Each number is 128 + 32 x the weight over the matrix's rms, rounded and kept within 0 to 255. Layers, rows and columns count from 0. Numbers have three digits each.

# layer 9 MLP up, 1024x256, rms 0.057, rows 206-255, columns 64-127
170152122084119137144112114163099192161108143226109130136115135164103110091115119127134142137077086096177144173141172164149126065081218092074092130115189085133163129162112142102170163107107143
153159136119159181118141129100151102113135095119177096142013156124095156126085133129102111125152098142133124140140096171108112169143098145185097079151156074159166183180148136175134142097119144
035128147113152158097104169148160118115109144122185080101115073166147073097182087203153162052121096071087078121117131111148147144095126127146107141072133146106144149171089161159133147156124128
162169114151078136175142121102092136071089089112082135090125174088106097147154180173158125060213083186122111120118148139126092031144107101116085138138159168116138123076128117122099107100073096
139112134139100078172105099094097206114109103115119120068180177144080091161074151085161142136122103160095173100174104142069091154173127115159124119141108119135157121172134185121101109093053093
151113142107165135119170181166127153136117146118138178150096075210150106091068144098167133099111110148105141125123172111169139096178118071152143130104085162147137155129117105151082089123155121
159076186119139139124153153143085157122111101150147146112101141085133060186146195152109136106147060102116100079099161105154160119121145101101124121146126155090131124069125153172152118170115111
169122130162200090148179104117132092142151153123106138142091114156093167095102114100108108188141091068137118122146116106139133121138069144144137107100151186071132175165145125127144144094138124
123146157139131132125143115114068117116131115089159159105160127144113094084147186163137131166128075125097141132115141133120130133098170132079100104107109137135157111141157177087118108207086120
061151168089138109162123135146097140126138125126137079232101133146102133110103122139079157114154156151137114074119153040132158118146127094158165131121108125127160140135175162157153079124147121
136109118084119140156108114183068127093070058104130107126151122153079060128123118093174106149056151105172077114116145125104145131108141092127098116136059171136106105104147172154102152081151150
141064137098129137175163124184133151123132143185103130101125122167132147160069180126161147141101115110107148058129154134096106094166133101091129127186111062105172179138241092134145191130119070
152151151110113156100101118139141143127081104133146131143133197090123088116186135117189179148141166097123116139170141141129139122131132146203123196174131160104118139119122115180127135140181103
103084141192088109115144133131127146083122212159091106101072126089177117120118163170106126123132092097078148149097077106161133116115113161093133116132144049158162142092121119191092123145119151
132098122150121155147074133183057065129090101161137093039188098126116112093115141110150147065154144119101085111052165043137092116128093167107213139165134157101167149118131066195169076153197122
185106112119108136187134138147105148142119116133160109111078044111095167161135125046128089171092130135085080138160074140142100165123126093102126165166112128121106153109187137132148121118103066
134103115083145139128110120118129111100108113140129139133147144120190115136166156115115161098111065186148151140105102096127187129110160188100129174102119148147167133127078180140201135145097138
128161058143088102104150165143124046074114120201174070124072145124158134104143142113109077136143058098143086118101119091096067143158183143174119120103106162158137140116142122095092116093136015
125117128125134104100113151134129137119136084138136112136109112186124124177140162127127093179151123174120126123125111145156097173151187074132117086109201115149155168170081151129091184131122104
156120156163106093142163134111128119176089134155139080119143110100100138130089171069132170089104077105085106089149115186102094135133203101137111135074116101089149126136121121120137095164156097
113147099126070118133107105186132118177099112103131094106160132148151167128105173138130081089090192125132197163176143163132150129147087087157082140150111099104126105130094129089104129122143118
136177070146122115115106119080135108114086100147140142155113130097145141120130067144170113172122164169139147122106161144123170147147169096104137161117134068126101099109140109087105129147098119
101164168146125127132168125135128144096129072146097129113133128136136121098191095154136078153171131154079131122127134139145083108147185151131062123086079125170144141142126101151107109097136100
167129152103118114137120133109122127092092154212117161171079177117141172061175143147115153174120106109095143130189144147124096145105110112154104128155107160147129100099117184147120120107087098
165142125146081133151131102042141128077129094105138122122123122104124139103151095160138128159160150167154149149136146140194152131136077140140102094073131128135131183117119148157135128202118098
096036165126122161122165103135142119120089070108072132152105112099129129112130129103175118157129194091142095114213160161131158140118179114090137121128142114130137151169117139138113127113146122
142206111144123130124104135130139134097116119117136104120117159114109126149121123153154134179150068104157184101110155092172138183131154139108118155151103194083113108095122158146182082174122093
149166149146094090192113111103192115115133089085164146147179088149079074114100086166125126140117109149096138074177088113118153164126100100109111052162094092152133128075152156134150118101113087
220069161167150197146147117120142090094136168136126128161136137130145127067150214130104132113143040149140149173144119187152129129114128164069096134156130110130132091168124093158162046108157145
143122145087175104150109135119173141100114135121163065109151111175117150200114099115161109158110155146141167175169087110104154141127117112180102120119132117148074139147120133132129169168131110
171166108111097142112160146172108138115167045096144047112066149097122142150095144178105135167085086196116093153144137141166156098131178089168158132121099155148101102151082136173138103139141139
134101119118088153181125144167145155150078211170177134108184168119102100102112164111152114124049125106100148120123172132103067170154180101145198136155129173164181143133154105115119084132151153
113142126160127122149122106107118098131117082132112123160089110184102147127080127144093113162079059135160113115117166123176087155072147089114153158102103137046114145116176061150198208192146097
182125067130008135145164148115146166130129086066185144130123097130138082145145086128098185161112147143134099143146150127127118113127083071101076144095157179150056125110089153114162059125077203
122133155122082163079130120124139154128151084105180072160097139127077078136115141151143144118141140076095154106122117155093099149112115073113145098129138138095169157100138080100137227151101151
116091131161164117109128128103079134100097113154103135110173119092103094134162111142123079136143152127150103096115122191191115153112091194083115184169176138116110149109135104179150159122147036
157168157108118120149121095122195071154115142136129088165102060116086150128089098179150139079138106114100148116074152100041107152150134167150116154115147143130171092129150121134121143115124172
123152160167160133137149135110091067111106141168158112074113100134181098119154168107129126165119089131076065142080111139116075132152121169161086071139101134058127075099165104141171090073090140
115108160104111158134162160114126124153154120122081128140084109129110159121139127078076102137118162121079168172142096116112144105141146166155139096064057149113142138154183136074128086086137071
193104143142127129089161159151143142121160103014085137113100077137099080025168152113118118137102150140152166176100072107158147112163131138121107135167145101173172103093098102145085092128120175
154163095170102110077156174093087134148132090156123144182137138103162110175070063114116100114183073159121115160096119099117088126132101091120087167147159147178183098086087167160104165125088116
117096084117091147123091134145117098174094180176145110148108138197147100174157161147128105165090207169158112096171129138112103154108155136131114168153147163126154150138151138124134113111132121
089111169111120082105106164151096160154161109136103130056103100118059123177113085139183109126180180147081138166114127081132171123180147119155065176184094122101080152137148084143203135131167073
100111093133138118160128130088040117115077165159129100116111102163159149119118195089081123083136124094122142130122199062127145141178126105226137158189092147164133158159119154123156056122142136
128163179086192126141065147198138175125130133123139128121139052100120135076124137128180105119088106168098189127122133105089120151121183115125191162137154167094181156137170119161115114105113094
129148119150136169180155129119179125115086097138137151129177104178123093140093118150048120110172101134128108136144112147163147072154107100061127163104135124147136087153180094136128080109128153
162071123076107120149157175135158119145129124111123143145157136145070088172131080151133149061139108169103172166156152126122135091106098197137137097164137158131114140130117094107139108155157116
127171088093118139148073144142110137100143116086184134131117184059102148119138137089156172132116169113075075106094174119125191146136179085115135129061207136197100187106123102074085141108168141
147141169174168147087151124126111121088094092093116086175086175170138112085150096177183176128163122125124209175105079114083191149109096102188168120162120133105124141101143137113136102102103114
108121119087130136056185138136113144072046098150111131117125155159077103177150141146098077135132139102178159191146132165155120105099217101133117171159109079092138125048183097174136128110173118
# layer 9 MLP down (transposed), 1024x256, rms 0.0569, rows 206-255, columns 64-127
073113089184124158225174166118125141129151110193123153066105120167111138152171060094144113124104136164084163164114167100147112058061094121094141087145074119104189166147147141131178178105093153
084201138144113140113168113085103180106127119177152118081178194088133113096163065117196117164092102081108125105085122140123101147084095112169076124141111140157055146101092108128075090119090077
152134187115146138099126069088082131095145126117081105155083163129122153113119137181195114151101127147113102147185107126108093141149152131144143101101156125134067113119111157182121098179121095
160106178112145122079100054109154130152115170106193113113166153124134115131117074115091147131096170134209173105122130105146128102140137134115143180105166162096151101117111078146109158158140171
134146124147119148129084144127116132160062140180145185082065129142126090154197108074078138112201130146166119159115146107186155142082117182161136132127102140081108138133121133142096148129154122
103123115085071145153126166138140134153093180185144057127179181103162092164137179113138140127120144104130118155134136133107131185127132129135192141091123112110172098134083150076162155075130144
120123113115164124158132081096068158105116146092133129120167113141096128051120168134096153154146148131093112125143133104145095124175143176192108143134122077225087073147106105100140067128171139
056164181166103144091134158148103138111125082058105094134109176136157158072233144139088140091106184114094140106144154115184154117165160182111070150110110129110208104181093121133097094081155109
161156179135131089130114094105114125123126101095165083058110182127062158102143139142147096086135096107151088180097090132168128144120138136169125150152128124162101153067164202174092095197133081
126125149148133112155098114126113157099103164116124142098160139091134091122074148080159152126128154129072157151083138151116108071095175156105099059194139098136114090149123118103100129122130169
101113098077126125088111153136114132112082061133167129153205071163125095065096130175121128165097084205136126070152184164149175072086108082081107116120157101105086203076192135149142128107108136
131152179151122155104097111124163150106073147138137148055118142057100073119162119132145091106127111167163113155082120157106122144104087130183131166077186138168095131178127163082213111138148101
101104199133161125113137077114084135169130172081110128178166094134117157135112168091074153125134163178144108134143095147147122034213162158135138128149159121139094175145100137074145135185092177
087109133152091096118179157164189138149122075134141174057195153133066135167092105118081129130020134103108155103137154100103130127122144124146156176106119176145099155146086080147111212121133107
118088117132162096151148126066223083046141148074140091126151119126152113090113165108147120158098183134173161087077128131163139114125162107203134131063145089162156121170177159088100176110106142
110129122080134101085085105115161136192107154180155110139130112134140071126121111169165124082135143157103175099101179069149160123134090182153121100100093115066145133085053159195144148132163187
130129089146142183111140155150126079136084170120152110141169174135041117118191091148138100133110165103126133083098178158113136154139114171164154121115109176107106141104218135160113077132138150
159100224149158099104116067112128067137148153183124166152104110142135141173068140105105105122152150077142143135106111092159150122120116087109144080143078170126161151054122067155181086151128144
150123122191188102105194110145145114130128070135084185158172149132109129109169085090099105095115136151123103165120054115045132136153148181136093127219123162099123088114133108130128151079122135
119086124086163165148171136101170184174068086129134147120104099138151090176135107112152133159136100180128147115145137120213122119149130107090171133075153141173144093109160160147127155103070125
193129099070091123157115144161125093100153123154116156151105144157143151146137129086109123119143100136159162132112153088146164138171134192106141114094127205142130157084132100198122110144142182
127164112199098155162198184163087136131154136117135083117110122070100157144101129093179114112137105098144124137171129126147135190118119141091112082241165167144129051093107115111160089118062187
170193149144189101186120160144110109174117146147192087124149138074087184157099154139185139138082151094103073142098128088142186138187128153223149145159130087189100087186105139140085145110157182
116125124055155102100062125113086110126143124064120105098144143149182111178113075084112157117144120113148100068095151109175115137139099135171111087138149118090078137155147148140124146138205144
134097157085090097103143161112110136101090110126139124128126087126117099170121172150125107139110151129089150128165040086088102171128117084102117132188132172158147150120058125100096122150143143
160109162154136136124158083133092163134151101092165111115142156103124093096182085089120134141106137164163123155138082135156117114108108154169096134161121125142112148136164108146143142140062131
133126111110116131087182084139190125154129156116153140139136132146150120175099080156085156190136153103132183130106148137095170131172102192181197116113106131082172123122118096138117085128160158
080088144167139166156110173142098085173115168111128127119120166092133145107148118155062138104126133104154140067105166163101112126127096180093114133087180118115106129154146130135172134081152128
165125129070109142119090167133132126134098073046169162090062161155105120178169147157140169117138142162134098133159164104108094095153081083106139170069109121178134120115170154138145162125090112
114093131135126168139027128143079090120081085076133108110155096135185132106114102120130111111078158133189049081139173173150125176057119114105152137123127132153142124112164125120173153098100106
143120135077093150112106136098115188135074149162072184154120108101083124122143202094162103087113137085156159145127106153127108140172116093104117149106166099108163185128131149142158172099118143
108187142132128110154177147042157091089133056151132157188138152130095135128101088166161071135084134121122129163141114192158139127176098176112086197141170135173114140127151181129108188147120111
128220065140141156072102141079138183081157088101121065119139150087131140137086112161130125153081120145109175059196134162138135136071139094172118169122086122119097110151131159073087100102143142
050117073094165139070150117147101115108176107163066157159145102099120120131121085171119115127157077123181112118102093127138157107115108149118140104151125208093188111132092150182103187140104105
113161089156120128167104147153121103125180131120095123056169146185118071141099132148133105123114167155090110102144176136148109101134113129071107162137143153177159081142129096096164085102094121
125134104112059147047130170164184113075179135129108086118136145187130153048116084132132128180143106155116065170125087128117106119158157108161108142110093090111148144082138097085112180090144164
121097163102141118114083186114104148093099118142070105035145144072133144102082130206229157105087077123162131163144168118102107113140139153146087093069101153089192123209122099091092120077115082
162119126153116162099126134170192178156141134134127133166107150111082086174086030138164129112132184097151148118174143158166123108104124101146093182151167113155094123162112174121141093138100076
129096125114111165117133101116130115117130084163094191195114141091076157091125113143154116179092162161092100151128076142089124112092130163143098136148146112131143097125121127196149135101105087
098151095114150168099084078111152099156118126178145171133074131106149099191121159163150128068135107146114110113099180131108108146147134094128143138168195144176069151137177167132095161125129109
081090164099080072191178092170105081124179127167040113136103138135149091082112121128104081091105140134142115137157136109187063172065111146145151124074206131093155193166113106070136115134182085
072206129128110141141036097170124128122163140143141154143132094069083105101157132145084156171099070091181113132123131154108183138180135119113124154117174135096099150105136101088122164077081128
116111132122130148127160104148152117105203105169108128109099108118172208030161105116128111156139100115171070137149104146149135200166144148131198127119164140127199123149156152083022110076125169
114114124095135109104170108099134169131166142160168131134099120149158124120108090138121179084189075083131121169097088103160171027111138158111192105091141104087187098131131137121085181063117140
150134152135130153085191083101153085167174090103083109132112170188116086090160186159107137157152094151136167185152116134141080127127120181110129097122049168127134123112154139148047124105097099
149125139112121111126107131130090150166163154083126120191155188106120119170098150101182113165097146112130099110141113073099091074122134100132104103153126139117083151139153112113189135118145122
180148135100134120174146111100119100096144087171123186144061146186153149070131122085165069117120145073110182114118131141138067106092154093093135123108175137150121093167121082105107062118139104
118114162159110139108118110122085109154126120115161137093155141169077108104136179062175142163152144140120128149140132097136170094105131137136161127150063126101086118159148165136153102151150138
140078142124088091137125087120060124171128107114143153083138077151081127079140141164079118156118161155144141130115188198159111048137133122193121133129140124100151141197143160104139120117108114
169160147118097134112150130157153108167182113112119141109116134163108134121166139147117128121145215120147153125069152125106068150179080101082164155172113164112125131196152157100129107179182138